{"num_hidden_layers": 16, "hidden_size": 128, "num_attention_heads": 4, "num_key_value_heads": 4, "head_dim": 32, "intermediate_size": 1024, "vocab_size": 8192, "hidden_act": "relu", "norm": "rmsnorm", "norm_place": "pre", "norm_eps": 1e-05, "positions": "rope", "rope_theta": 10000.0, "rope_fraction": 1.0, "qk_norm": true, "attn_scale": 0.177, "bias": "none", "tie_word_embeddings": false, "parallel_block": false, "init": "normal", "init_std_qkv": 0.0595, "init_std_o": 0.0105, "init_std_up": 0.0595, "init_std_down": 0.00372, "optimizer": "adamw", "learning_rate": 0.00278, "beta1": 0.9, "beta2": 0.99, "weight_decay": 0.09, "lr_head": 0.00551, "max_grad_norm": 1.0, "warmup_steps": 257, "schedule": "wsd", "decay_fraction": 1.0, "decay_shape": "cos", "final_lr_fraction": 0.0, "batch_tokens": 16384, "max_seq_len": 1024, "doc_mask": false, "train_tokens": 114000000, "max_steps": 6959, "dataset": "wikipedia_en"}
Each number is 128 + 32 x the weight over its row's rms, rounded and kept within 0 to 255. Layers, rows and columns count from 0. The size above them is the row's rms in percent of the matrix's.

# layer 7 MLP down (transposed), 1024x128, rms 0.0951, rows 295-347, columns 0-63
size [ 23  98  20 108 111  53 115 123 124  94 101 119 108 115 145 136 101 106 107 117  90  99  30 140 152 132  80  96  86  10  22 107  92 122  33 117 102  96  99 100  92 114 106  95 117 114  21  83 108 127 140 102  94]
[[129 122 126 120 162 111 137 152 122  90  54 155 126  55  83 133 156 176 120  83 140 115 134 108 145 129  48 139 217 106 121 140 143 152 166 145 157 129 119 126 124 165  84 106  73 124 172  80 121 187 137 124 117 179 113 110 140 151 197 139 159 143 167 159]
 [141 106 118 137 111  71 144 173 132 104 108 142 160  62 105 134 147 131 132 165 120  84 154 129 123 113 106 124 117 120 105 135 192  42 126 108 110 165 119 122  87 197 149 125 136 131 128 190 194 100 116 143 189  92 165 132 117 126  89  91 137 140 205 104]
 [ 99 100 150 121 126 173 131 175  83 178 106  86 124  94  93 125  80 182 146 125  48 128 196  57  89 114 116 147 171 187 111 158  42 127  95  90  89 131 170 123 118  89 106 129 138 113 122 105 135 150 123 136 166 141  93 170 153 171 168  96 120 123 162 162]
 [ 79  75 154  98 171 168  82 131 105 124 120 112 102 106 143 144 146 133  63 110 153 104 105 116 129 187 133  74 108 167 157 141  98 163 109 157 188 128 151 109  99 109 100 113 134 114  91 138 108  99 129 159 196 134 121  57 159 160 125 127  83 107 114 167]
 [112 173  98 165  96 165  21 100 117 140 188 153 127 145 110 158 115 106 120 137 197 104 129 107 158 105 148  64 109 100 114 106 194 128 141  96 154 103 155  96 152 175 167 151 139 121 149 139 110 144 150 130 118 155 110 165 135  83 123 107 145 158 125  88]
 [ 92 126 128 145 119  93  15 138 113 126 136 104 129 127 115 139 113  96 120 142  69 117 103  43 174 146 143 177 151 150  82 149  70  86 145 162 136  88 141 125  96 101 170 129  86 124 144 123 118  70 172 139 111 121 161  92 144 121 128 128 123 143 116  89]
 [125  72 129 162 177  97  73 100 174  99 143  69 129 139 113 147 112 109 125 116 160 114  95 143  96  81 139 128 140 114 112 105  91 140  83 122 131 100 121  92 116 137  69  65 192  73  77 127  95 163 122  85  90 140 152 100 135 180 180 152 150 153  87 102]
 [124 160 179 111 148 157 118 103 135 131 109 165 123 136 111  81 108 118 108 184  99 100 112  85 114  70 101 151 134 126 147 105 151  79  84 127 104 126 132 149 156 118 147  94 128 107 169 118  91 191 200 101 199 145 108 189 178  83 124 163 149 181  81 148]
 [131 134 128 117 158  80 174  95 125 106 141 136 145 123 142 165 121 124  80 176 100 141 115  99 131 151 138 123 119  71 183 119 169 102  71 146 125 156 151  71 108  97 116 144 183 164 128 120 125 139 205 159 188 156 143 139 149 167 179 129 135 128 105  77]
 [150 167 152  99  85 174 168 118 100 122 107 131 137 131 184 161 157 134 161 157 146 152 167 168 193 175 165  63 139 139 120 151 134 185 102 110  86 142 102 157  95 181 114 127  62 159 103 113 111 100 160 153 130  96 133  82 120 138 141 102 154 111 163 118]
 [142 128 136 139 134 112  75 128  56 108 105 109 128 112 116 131 115 152 118 124 172 169 108  84  47 128  85 104 135 214 120 183 131 128 157 121 139 112  78 158 109 109 152  97  96 126 134  99 172 100 113 130 166 125 133 145 100 199 130 142 117 106 154 195]
 [135 185 135 105 147 147 115 118 119 187 107 147 124 183 154 108 195  98  62 142 120 115  66 180 147 106 106 120  93 107 139 131 170 138 185 165 129 125 171 113 128 110 117 167 152 132 161 126 145 141 125 222 105 141 118 173 128 108  88 126 198 124 127 139]
 [135 133 153 102 159 145 100 131 160 145 140 184 121 136 145 118 132 135 130 148 165 128  81 160  79 150 118  87 135 190 136 138 170 123 127  97 152 107 146 146 119  91 133 105 136 169  96 167 132 143  61 112 155 108 124 105 158 130 156 156 140 132 124 165]
 [ 81 133 158 161 141 196 125  43 171 142 128  86 108  92 105 177 109 129 113 175 139 104  80 184 107 158 143 116 157 174 151  91  73 140 149 147  69 113 173  82 122 137 114  73 147 153 104 149  76 100 155 109 133 147 123  87 142 148 144  70 123 115 133 124]
 [101 123 112  66 109 165  75 106 137 150 135 114 127 160 201 142 125 132 137  82 105  99  94 139 123 197 129 164  98 106 100 145  90 147 118 117 152 121 145 133 133 135  85 118 100 179  97 128 119 134 104 110 100  85 111 100 122 173 162 138 185 102 104  95]
 [ 55 112  87 191 154 112 138  93 119  98 101 106 154  91 108 152  82 119 145 127 169 116 121 114 139  96 145 186 126 166 171 116 130 119  93 142 135  90 108 130 140 146 132  93 148  70 157 110  65 129 136 123 132 112  80 140 162 192 136 130  92 165 152 102]
 [ 95 142 122  59 176 170 140  97  54 154 134 141 134 143 119 105 151 165 194  92 167 139 183 155 105 187  92  95 151 148 131 153  66  72 117 164 107 128 147 158  68  90 142 102 126 134 117 137 135 196 131 163 112  44 112 156 140 121 155 126 181 163 199 107]
 [205 157 131 152  90 145  93 162 175 113 176 163 149  46 136 112 120 102 117 126 122 104 140 141 112 161 138 120 127 113 107  89 177  81 160 139 154 137 160 115 144  97 123 176 146 126 112 122 191 155 127 125  39  64  98 122  81 116  65 105 155 153 170  81]
 [182 111  65 123  94 130 179 177 173 126  97 164 129  87 126 129 154 186 128  91 112 104  42 167 143 118 169 111  69 151 136 119 144 126 148 145  96 140 114 143 136 140  94 135 113  95 167 127  55 170 102 142 113  94 126 116 130 135  77 149 128 161 131 143]
 [131 161 120  54  75 171 141 161 162 154 174 180 141 112 113 171  95 162 167 111  97 119 154 140  92 194 156 127 130 145 152 162 147 126 153 157 144 160  93 197  93  99 146  77 170 139 126 129 112 120 151 150  88 114 107 147 169  98 108 159  80  82 129  39]
 [ 91 149 106 116 100 148 143 147 164 120 165 118 129 161 143 175 183  67 103 128 112 130 140 143 111 138  88 113 144 169 160  91 133 108 161 138  61 122  96 119  97 100 201  76 134 181 117  96 152 151 137 146 153 165 132 162  91 153 163 145 102 151 115 153]
 [152 108 143  85 141  90 104 155 171 116 192 150 120 134  76  93 141  60 131 142 114 168 126 123 128 153 115  84 189  74 147 119  82 134 150 128 155  62 149  70 126  88 179 155  52 180 133 127 145 144 175 134 116  81 135 136 103 115 105 177 119 100 135 114]
 [124 142 109 166 185 100 117  94  74 170 119 133 118 118 103  40 133 133  96 148   6 131 110  25 106 123 143 167 153 108 126 131  58 108 124 155 131 104 115 129 151  83 167 159 123  96 130 142 105 120 149 127  81 124 143 134 143 125 142 110 122 153 115  88]
 [105 130 126 125 119 156 132  90 155  98 229 161 153 135  81 130 139 127 114  85 106 112  83 111 131 108 154 120  94 163 103 119 173 128 175 124 145 176 100 103 212 125 144 151 168 103 152 160  75  93 108 129  97  88 110 141 137 125  45 128   0 128 146  80]
 [107 174 136 160 137 131 170  92 103 121 106 103 105 162 159 136 118 129 174 151 134 161  37 155 127 143 150 179 135 143 111  82 215 185 133 161 117 126 113  61 108 123 139 147 125 130 116 134 107  84 125 155 168 114  91  68 188 149 142  94 206 106 140 143]
 [ 83 135 156 104 126 125 163 138 100 138 124 131  94 147 153 141 112 106 114  99 120 209 138 106  91 131 101 159 160 164 117 138 164  89  56 126  87 144  50  98 101 147 127 121 115 135 111 171 118  87 164 120 107 157  71 137  93 140 119 126 158 130 135 189]
 [128 115  99 119 112 130  85 140 156 117 134 138 118 138 129 163 188 132 134 137 134 148  90  97 112 136 181  84 180 219 162 114 127 109 112 142 172 138 198 158  92 109 104 123 160 132 126  51 102 116 105 120 157 172  27 141 218 175 149 141 187 151 159 163]
 [159 131 158  87 146 126 158 165 107 107 147 156 159 172 124  34 125  95 148 119 122 161  84 131 132 144 138  78 140 183 134 111  99 130 157 125  81 148 135  71 133 105 118 126  98 132 146 174  46 154 141 131 158 105 142  99 101 109 101 144 132 119 125  94]
 [115 126 119 123 116  93 158 126 107 125  83 103 123 130 143 101 108 152 155 145 161 179  94 175  72 158 130 161 113 117 129  81 109 119  86 199 127 109  95 120 134 162 135 152 106 157 151 196 102 159 136  82 174 122  81  92  69 133 165 136 191 195 121 113]
 [113 166 117 145 144 141 151 137  93 114 114 128 124 109 128 118 114  92 127 146  91 155 127  66  97 134 131  95 150 151 156 115  92 142 157 173 147 152 188 147 160 191 148  85 137  71 128  29 100 119 144 196  86 147 131 120 177 135 158 116  90 127 102 110]
 [118 113 137  96 147 156 158 174  93 176 150 110 106 110 199 160 152 160  96  73 112 143 111  76 182 114 129 174 109 147 114 108 129 169 191  87  89 142 114  65 153  80 147 131 117 179  71 119 112 104 159 164 104 108 176 111 149 143 125 139 114 130 120 164]
 [ 46  92 176 103  78 132 192 122 155 149 165 105 141 130 113 124 117 166  99 159 140 145 149 183 122 186 116 140 187 114 167 198 125 141  90 129 143 193 132 145 166 114 142 115  96 118 126 141 141 121  40 152 179 135 103 183 116 147 118 143 148 131 115 191]
 [152 155  84 105 117 134 142 154 158 129 119 101 137 118 132 200 130 139 110 160 144 115 103 146  90 146 144  93 103 158 129 165 166 146 157 105 191  83 138 118  95 132 168 115 101 147 133 150 143 173 115 113 124 147 128 100 159 187 186 163 126 141 122 112]
 [ 99 144 132 112 118 156 118 121 101  93 135 121 100 154 164 202  62 143 136 100 137 150  78 165 118 143 172 104 130 137 132 109 148 130 152 183 107  63 149  80 114 120 129  91 115 130 111 123  88 116 107 139 110  81  73  83 137 182 163 148 136 131  93  99]
 [140 124  95 136 111 125 156 103 117 150 158  67 168  49 152 100 176  80 118 115 165 110  48 139  90 115 182 148 116 134 133 123 143 121 139 123 136 125 126 106 105 162 127 156  68 153 121 114  63 158 130 137 121  85 183 109  46 137 157 124 113 101 177 122]
 [181 132 170 123 108  91 155 195 153  95 224 150 156 126  97 136 146 177 155 110  76 193 144 161 117 111 128 160 156 144 160 133  92 137 114 133 106 172 159 160 140 120 134 157  99 103  98 154 124  97 138 129 142 152 132 159 122 107 178  74  41 121 120 172]
 [121 113 153 187 127 122 112 135 187  97 111 115 195 111 110 135 137  96 129 212  89 172 168 113  74 117 185 164 144 135 121  82 120 162  94  84  79  83 131 106  92 105  97  85 141 157 100 126  91 162  85  96 109 130  93 103  79 100 117  87 135 135 113 139]
 [110 112 147 147 145 161 110 101 158 142  71  83 133 103 180 179 146 116  96 114 155 147 123 185 178 129 153 114 111 169 142  37  80 166 164 153 120 117 142 158 147 141 118 128 153 109 139 101  99  98 109 121 164 120 155  46 181 206 168 134  99 109 181 120]
 [117 102 132 115 159  99 132 170 102 145 133 109  99 120  71  99 132 108 100 176 142 185 187 116 130 125  62 138 122 113 155 120  94 141 131  86 152 136 151 143 122 120 117 156 137 127  78 139 126 142 208  40 134 166 140 151 136 147 122 121  74  98  97  77]
 [117 111 142 126 118 151 149 131 113 155 104 153 100  86 142 103 183 111 116  91 133 137 189 147 135 131 150  94 165  91 128 138 100 139 125  92 163  87  90 119 152 160 171 130  86 119 155 116 139 171 148 122 191 164  45  87 126  51 156  69 141 110 135 152]
 [129 114 117 119 122 125  36 100 131 166 117 129 130  67 148 165 127 160 157  75 184 118  84 181 131 127  97 132 143  92 178  79 151 143 153 173 141 115 170 178 153 128 146 135  96 141 137  52 108 184  91  81 119 108 123 118 168 143 154  80 153 137 123 103]
 [ 97 168 119 113 164 156 147 157 119  95  93 143 146  96 177 185 121 180 154 128 134 162 101 152 140  76 128 112 121 137  81 148 146 129 160  91 116  38 143 176 105  62  92 191 108 119 138 130 108 104 105 121 146  93 120 136 133 142  98 174 103 108 103 135]
 [140 141 184 138 121 153  68 133 101  95 113  99 182 100 202 156 113 175 118 155 147 128  87 193  97 157 121  42 160 175 135 123 158 109 151 120 103 196 118 166  85 118 167 114  97  81 122 137 169 155 201 138 142 156 163 102 162 170 118  79 102  89 164 144]
 [149 158 171 138 162 134 125 174 103  96 102 196 118 129 171 118 176 171 106 161 153  89  83 110 137 131 170 156  70 168 154 119 142 141 114 154 138 144 137 136 205 117 167 118 115  96 101  66  91 142 172 136 156 126  84 125 109 145  65 100  94 134  86 135]
 [127 132 133 100 101 151 134 112 133 156 108 158 141 148 175 111  88 188 118 189 163  93 151 121 104 108  96  65 181 112 148  58  63 137  56 132 152 140 133 164 143  42 174 135 130 164 100 152 179 158 104 141 176 113 143 111 187 146 116 155 124 152  87 131]
 [140 132 157 170 163 147 160 176  96 164 114 107  88 174 119  64 108 141 161 131  80 121 164 129 111 104 112 108 105 166 107 172 104 144 142 129  92 142 113 165 137 115  60  50 142  60 113 172 110 140 122 158 161 157  88  51 163  88 143 125 124  57 130 118]
 [148  96 101  85 175 103 107 121 123  88 103  77 166 148 169 148 170 171 111 151  64 155 173  98 136 182 194 182 100 164 163 167 139 140 138 147 182 156 105 107 169 101 142 101 151 171 129 124 132 134 103 152 103 177  99  85 145 152 150  99 129 184  87 129]
 [139 111  97 100  76 182  99 115 177  84 127 129 148  84 135 169 101 160 113 119 176 114 113 182  99 136 113  86  75  61 149 162 155 120  85 118  79 153 160 105 111 106 151 118 108 140 157 162 154 115  96  59 154 136 171  61 144 155  92  93 110 119 190 126]
 [137  49 159 108  62 100 103 178 201 127  97 113 116 148 154 131 160 122 144 131 105 214 139  87  71 118 105 105 231 145 117 118 123 158 125 125 170 123  82 103 144  80 124 148 150 112 138 119 192 119 110 117 143 149 144 165 106 100 108 163  83 147 101 153]
 [129 146  91 181 139 152 144 151 104 183  96 189 134 168 179 139 151 159 146 141  81 184 118 126 168  96 197 130 172 138  97 161 135 121 117 140 103  95 149 124 115 142 166 162 113 169 172 162 153  78 159 165 165 131  92 178  92  90 143 118 156 121 119 153]
 [ 66 143 102 149 141 172 147  90 126 138 125 102 146 164  88 133 151 100 128 131  78  77 140 153 155 185  96 200 137  94  98 159  64 200  84 150 164 107 140 140 112 119 170 175 119 170 189 133  80 119 159  95 145  99  88  80 130 133 146  97 118  95 126 159]
 [164  90 201 146 125 166 142 139 154 142 110 115 115 187 135 117 150 145 127 114 111 141 127 145 172 145 202 140 153 134 108  83  91 106  88 128 103 165 136 125 118 115  91  53 103  72 104  73 161 111 120 164 141 122 105 151 111  86 129 131 163 136 154  87]
 [134 184 112 122 130 100 114  73  96 122  94 101 132 117 175 128 128 104  99 124 186 161 105 119 137 197 102 110 140 136 104 133 130 177 146 149  87  94 105 107 141 127 138 121 123 136 158 115 149 120 131  71 102 111 123 131 100 167 152  98 129 182 143 140]]
# layer 7 MLP up, 1024x128, rms 0.0962, rows 296-347, columns 0-63
size [106  33 103 102  66 111 118 114 102 107 114 108 109 118 117 107 107 106 111  93 101  43 112 128 120  97 103  96  34  39 102 104 113  50 110 106 104 107 102 104 115 107 102 111 112  35  97 108 113 118 104 100]
[[119 143 156 154 125 135 164 122 135 154 159 182  88 168 126 157 163  66  85 128 126 152 181  64 180 175 122 132  58 167 144  88 118 155 144 140 125 116 135 150  91 151 181 176 138  97  49 107 168 131 101 125 171 134  99  96 122 130 202 122 165  83 103 153]
 [181 128 163  81  98 104 179 148 115 202 119 146  99 118 126 110 152 127 137  93 128 115 172 147 170  64  91 163 178  95 140 120 151 143 107 143 117 178 122 118 104 181 124 201  95 120  89 124 123 148 180 104 113  80 106  89 102  98 154 115 146  90 105 185]
 [124 139 151 101 148 169 170 128  90 119 103 163  38 120 159 151 184  96 130 167 176 112  95 206 102 129 153 150 126  86 135 171 110 114 122 157  97 152 111 168  93 161  95 143 154  86 160 174 157 131 156 143  93 129 120 149 157  75 181 141 148 199 118 139]
 [107 128 153 180 134 144 107  84 197 182 118 151 127  89 106 105 143 126 128  95 136 146 165 168 157 148 163 129 126 118 182 188 126 113 116 176 101 164 154 211 154 213 185 157 118 103  69 161 134 138  91 134 159 149 113 110 132 115 179 106 200  81 118 197]
 [130  98 116 113 104 186 153 107 117 174  77 125  64 146 157  97 120 102  76 199 112 148 164 140 127 109 105 215 117 127 112 111 137 173  88 125 107 154 121 183 129 144 156 173 139 140 136 153 170 178 136 144 109 116 120 109 163 115 181 100 139 136 123 182]
 [ 86 139  96 127 136 169 129  69  97  96 120  60  85 132 171  98 122 110 139 110 179 169 164 179 159 118 105 168  97 120 183 190 132 185 107 151 106  79  58 114 135 211 121 124 161 182  82 106 117 198 109 147 167 165 139 128 195 109 167 104 138 146 115 142]
 [128  95 109 109 205 152 157  96 143 165 134 150  76 113 132 129 193 150 186  88 129 115 115 158 130  80 161  93 161 184 191 146 160 149 130 130 114 117 131 149  90 133 115 179  59 192 110  79 142 109  96 130 100  84 150  87 112 110 113 124 138 151 173 175]
 [142 108  96 129 127 135 146 117 107 178 139 102  72 171 160 128 154 176  96 146 131 157 157 105 136 149  70 152 145 165  96  70 125 117 116 126 122  67 131 165 148 198 197 148 138 145  79 171 134 103 103  89 124 130 107 126 171 138 172 140 171 181 127 104]
 [ 92  88  75 104 116 145 144 145 153 122 205 128 176 125  80  87 168 165  96 137 131 120 125 166 140 143 153 133 147 109 161 114 116 100 104 123  83 178 103 170 153 134 124 124  98 154 128 143 132 106  60 163 120 116 104 141 132 118 167 157 124 179  88 166]
 [183 120 159 125 111 126 130 134 147 185 171 203 117 153 122 157 209  85 124 132 109 102 107 173 100 111 157 154 108 154 121 149 145  98 157 120  97 165 159 187  87 170 212 144  83 116 149 178 127  96 174 125 119 139  82 180 180  86 171 180 108 174 108 132]
 [155  80 117 169 138  90 175 130  87 146 198 127  97 165 106 113 124 213 140 143 138 119 104 113 155 158 110 169 142 149  92 101 169  80 111 119 135 128 117 219 122 183 135 143 173 156  80 158 114 151  79 125  85 111 127 163 132 102 193 108 136 169 136 118]
 [156 123  86 118  95 120 157 109 151 166 109 117 153 129 136 103 115 164 142  91 119  87  75 189 120 154 117 159 205 142 161 106 182 171  82 178  79 146 129 135 119 144 128  90  74 138 154 149 125 158  70 143 107  93 151  89  74 169 168 106 120 163 164 140]
 [192 126  84  93  72 123 128  98 127 119  80 104 153 136 136 186 130 128 174 189 102 150 106 117 134  83 130 134 148 147 146 140 108 152  96 170 116 120 131 102 213 148 144 152 132 192 132 129 149  74 114 113 127 131  88 135 227  70 176 169 154 100 122 121]
 [147 104 134 132 171 122 112  89 128 109  84 137 137 162  93 162 103 135 117 141 137  77 138 133 149  61 137 156 142 104 125 108 136 109 140 168 105 124  95 176 142 169 135 177 127 173 141 165 106 160 143 121 105 139  57 167  71 117 183 120 163 136 144 125]
 [147  83 125 160 120 136 137  95 130 172 125 143 127  86 174 182 172  94 115 131 131 102 146 112 199 141 105 158 131 124 110  81 176 196  77 126  78 161 132 163 139 142 120 110 164 105  95 164 102 142 144 115 164 126 108 110 188 122 183 137 167 150  89 166]
 [145 102 143 123  93 138 140 144 157 185 133 109 143 174 119 109 181 119 138  91  81  62 127 136 121  39 170 122 122 140 156  88 127  87 165 145 127 110  99 181 137 161  94 136 155 138 127 184 166  87 108 135 161  52  71 109 118 144 136 159 201 135  94 136]
 [113 141 107 158 125 134 143 126 170 127 115 127 150  98  74 163 152 125 169 103 113 169 121 122 145  59 170 171 124 174 161 172 103 148  94 107  58 135  80 192 122 167  99 165 107  96 175 135  79  94 167 116 165  49  67 123 134 148 117 140 147 166 144 140]
 [123 102 136 161 127 103 134 165 148 148 156 129 108 131 138 123 187  94  96 143 118 157 135 165 138 164 142 151 150  73  88  92 142 116 182 141 123 130  80 148 110 164 158 126 113 121 141 183 106  65 144 163 113 140  96  86 130 108 133 136 153  94 149 140]
 [147 143 122 153 119 181 190 169 144 128  98 175  94 106 113 129 136 120 136 167 103 104 120 180 201  70 164 101 106 178 138 130 159 139  92 149  87 117  87 143  96 137 136 163 121 103 125 189 161 154 132 125  99 163 122 148 147 129 106  95 138  80 153 106]
 [113  96 136 103 144 167 162 121 114 118  97 192  84 104 135 143 108 110 142 148 144 113 189 183 188 126 167 117  65 126 153 127 105 145 130  99 107 149 144 125  99 130 134 225 123  92  92 146 164  91 171 168 161 133 113  89 148 167 164  90 119 127  83 190]
 [104 133 167 115 112 150 120 107 117 156 136 159 151  86 178 179 141 112  99 101 149 128 104 220 157 144  96 135  92  85 157 146 164 164 134  91 158 115 100  84 182 148  85 168  96 157 144 123 141 101 102  94 127 150  96 150 171 142 140 145 165 114  90 176]
 [144 101 106  77 150 181 206 162 121 128  76 162  89 132 103  65 159 115 143 140 153 125 173 138 161  77 125 175 143 148 131 164 151 145  82 105  82 124 116 199 114 192 139 128 147 125 153 172 141 136 110 164 159 148 166 131 112  89 175 116 148  49 209 163]
 [112 130 141 119 133 149 195 142 161 147 145 146  61 153  94 116 161 155 133 167 162 135 172 164 130  81 150 122 138 179  68 161 132 110 125 103 124 167  92 165 157 166 138 180 103 111 119 113 143 154 106 155  88 143  82 156  98 184 128  94 121 179  84 153]
 [132 124  71 161 160 141 142  87 137 130 122 133 150 137 125 138 153 133 119 167 147 135 111 152 135 103  98 173 155 101 160 123 137 192 113 156  64  88  94  94 139 161 181 213 103 146 114 107 143 131 137 158 121 120 139 100 140 150 130 115 199  65 210 120]
 [166 111 103 132  92 113 148  71 120 147 134 142 131  89 134 124 137  72 132 156 135 111 116 153 200 129 117 135 105 137  78 117 115 148 167 133 135 138 152 146 154 146 167 150 111 178 112  90 159 137 130 135 130  85 119 107 220 111 182 165 192  99 141 172]
 [156 130 162 126 150  85 143  85 175 144  94 133  76 144 123  90 100  98 159 132 178 149 157 129 167 140  77 181 103  63 110 104 120 105 127 176 123 114  82 138 138 116 132 120 117 147 105 160 147 114  85 182 114  96 168 147  79  88 166 140 145  90  76 142]
 [112 154 147 123  77  97 144  60 141 149 136 105  82  67  64 185 169  76 116 185 117 118 139 162 163 138  76 159 162 119 161 136 108 112  68 187 129 135 161 166  93 131 141 104  97 145  86  88 129 101 112 142 126 104 105 152 137 143 170  94 126 133 113 151]
 [ 78 104  70  38  86 111 121 124 139 186 132 146 136  97 101 125 148 115 226 120 139 108 192 137 155  98 154 122 186 152  78 181 160 146 165  65 134 145  71 150 104 121 174 135 104 142 102 150 199 113 121  85  89 147 152 148 160 159 141 142 133  68 127 154]
 [146 115 183  93 140 130 137 180 154 146 135 144  57 110  84  98 144  83 151 113 113  95 166  96 195 122 117 121 134  70 119 103 159 149 109 109 102 156  98 143 113 180 101 162  75 139 126 121 196 140 117 123 120 114 114 147 108 108 152 134 141 103 146 156]
 [145  77 142 109 125 166 181 120 218 132 126 147 128 105  94 133 123  89 159 127 147  93 155 165 147  97 168 128 107  88 116 102 136 149 134 124  99 139 108 154  98 179  88 136 124 153 164 141 175 140 104 144 160 114 131 146 130  80 196 125 146 100  94 178]
 [125 149  96 109 130 128 148  96 183 164  90 144  98 128 108 136 151  93 158 132 181  97 119 144 110 137 113 155 128 145  98  90  92 141  89 162  82 122 138 137 170 166 152 176 143 101  89 136 123 134  86 102 154 152 108 169 157 125 158 152 124 161  60 157]
 [105 123 129 123 147 110 137 104 129 170 138 126 115 119  40 103 134 160 104 136 133 112 142 165 125 166 124 153 160 113 132  92 107 127 115 163  50 166 141 140 160 175 169 138 115 120 110 157 117 130 114 153 142  93 129 127  54  79 109  84 162 121 148 123]
 [192 100 114 154  69 121 140  73 102 168 188 122 119 160 211 163 146 165 165 143 127 131 203  90 172 115  92 179  79 132 141 120 126 140 106 176 115  93 151 147 190 159 129 185 139 204  95  67 136 162 114 102 178 178 105  91 162 166 138  82 124 143 175 114]
 [120 109 151  84 118 141 163 149 157 202 114 137 112 133 157 124 159 151 132 114 160 153 181 136 121  88 134 178 130 166 102 116 164 159  93 118 129 173  92 151 113 187 144 147  96 138  97 120 188  83  71 139  95 121  92 151 127  98 179  90 186 161 110 177]
 [ 96 176  84 115 138 129 146  87 122 118 152 142 132 141 135 173 105 143 209 139 123 104 142 147 172  60  96 114 114  74 158 132 134 161 128 146 106 105  94  88  60 163  82 131 160 133  92 120 144 154  77 129 153 117  99  71 103  68 158 144 141 170  77 120]
 [107  92 104  90 120 173 157  93 116 129  86 174  96 103 168 112 118  74 145 133 135 175 159 108 138 170 133 139 115 161 108 142 197 108 111 137 147 171 147 121 160 124 139 167 155 145 112 141 173 149 127 116 157 157  71 103 190 145 156 184 171 108  98 191]
 [ 99 135  87 110 127 136 176 152 139 178 121 137 110 128  84  30 159 175 112 121 176 149 231 164 145 159 124 117 120  87 100  63 106 160  88 125 115 139 105 192 166 143 153 123 113 149 107 128 144 155  97 172 151  98 131 140  74 137  88  33  93 124 152 155]
 [ 94  75 152 132 124 160 104 146 143 125 159 120 151 101 134 179 139 108 166 116 155 140 107 142 230 124 171 175 133  95 129  91 200 116  84 122  63 134  78 116  87 136 140 121 108 118 177 136 103 127 121 115 173  72 122 148 140 139 111 101 137 110  84 191]
 [ 99 148 125 141 123 124 195 148 146 127 112 136  98 176  87  89 115 164 134 115 125  93 114 124 185 122 148 126 117 102  89  56 146 108 103 137 121 112 122 176 144 126 159 187 122 113 192 146 165 149 107 120 182 133  76  79 117 170 157 111 137 120 102 133]
 [135 108 137  95 111  99 195 191  93  83 112 134  99 151  72  78 139 117 160 164  68 150 208 124 166 108 151 149 110 123  78 155 143 117 141 103 131 172  86 110 120 139 105 146  98 126 164 201 161  75 104 132 176 143 154 124  80  91 105 137 133 115 154 159]
 [103 105 137  79 139 137 171  57 117 140 201 124 100  77 127 127 209  81 127 177  77  89 102 139 169 110  91 136 143  88 127  84 148 170 152 171 154 173 151 197 137 152 153 115 119 104 105 118 111 168 156 152 131  88  90 160 146 116 165 105 169 166  89 158]
 [135 118 136  77 156 162 206 165  79 141 131 124 104 173 139 133 105 133 104 111  92  96 172 213 110  51 179 176 113 129 109  92 168 158 142  93  58 136  95 122 114 150  83 163 134 140 155 144 158 149 105 140 107  60 130 133 125  83 130 124 152 101 124 150]
 [ 99 111 120 115 119 125 139 144 178 140  86 154  66  45  98 205 152 112 158 149 166  36 152 161 139 116 136 167 203  70 144 139 123 164 112 142  39 170 133 160 100 151  97  88 101 169 136 135 117 134 175 106 165 128 157 141 119 132 166 149 137 117 158 180]
 [101 122  81  87 165 112 107 124 182 155 164 106 120 140 193 128 116 153 152 114 108 163 116 142 127  68 126 212 116 128  71 125 146 128  87 163 115  85 100 122 175 195 123 142 141 190  73 101 148 153 150 141 162 151  90 104 113 122 123  90 153 206 119 154]
 [170  57  75 127  98 131 157 125 160 136 141  94 132  81 109 151 152 120 104  76 158 110 121 115 141 178 153 163 100 148 175  26 146 125 112 163 119 130 107 152 130 210 103 172  78 202 181 178 150 117 118 108 150 120 169 140 124 145 126 128 131 152 109 143]
 [126  95 189  84 140 152 164 148  81 141 141 148  77 111  97 174 160 146 159 130 162 122 181 109 149  96 117 135 168 123 165 104 129 118 125 116 129 121 107 150 107 203 117 149 106 132 162 140 165  94  97 160 124 116 119 169 134  99 132 163 146  94 109 157]
 [115 141 121 146 152 138 147 127  67 191 107 149 100 115  66  66 147  85 191 153  84 108 139  85 138 135 145 150 107 128  87 110 105 110 145 182 174  96 105 133 105 141 126 150 169  70 116 121 147 119 123 155 130 155  89 147 158 134 179 173 149 145  56 133]
 [102 105 156  81 116 106 184 138 158 167 117 177 109  78 115 173 159  75  96 135 134  61 175 187 166 103 140 124 131  86  98 135 145 125  92  98 106 174 131 127 142 147 170 129  62 159 161 128 124 173 173 148 157  91 116 128  97 152 142 137 152 138  73 115]
 [121  38 144 102 149 122 141 118 134 124 145  94  98  97 123 159 138  99 109 178 106 102 154 148 119 125 104 222 158  65  89 157 126 113  34 178 113 165 160 193 142 163 126 122  69 127  96  62 124 128 121 127 128 143 147 115 127 140 169 168 154 182 117 117]
 [ 69  73 117 111  94 121 209 109 174 184 162 129  64  94 137 142 164  85 111 161 134 181  90 138 143 131 110 200 115 119 129 140 137 103 144 139 141 106 115 142 132 168 127 174 143 146  62 146 152 128 110 190  92  79  87 122 175 133 135 131 167 154  92 136]
 [145 167  86 145 128 152 130  96 127 155 151 107 115 105 127 141 128  96 123 164 124  99 126 108 183  82  81 138  71 171 170 124 151 141 105 114 111 157  82 120  81 128 148 131 109 192 110 138  89 156 128  90 129 119  99 123 128 168 130 157 142 125  84 128]
 [186 130 148 132 121 170 138 184 136 160 123 157 118 132  91 147 149 147 218  92 112 123 153 160 104  82 107 210  92 136 199 217 155 165 127  80 119 129 163 195 104 143 139 173 121 105 134 151 119 133 112 121 186 135 158 164 145 144 115  86 125  84 123 184]]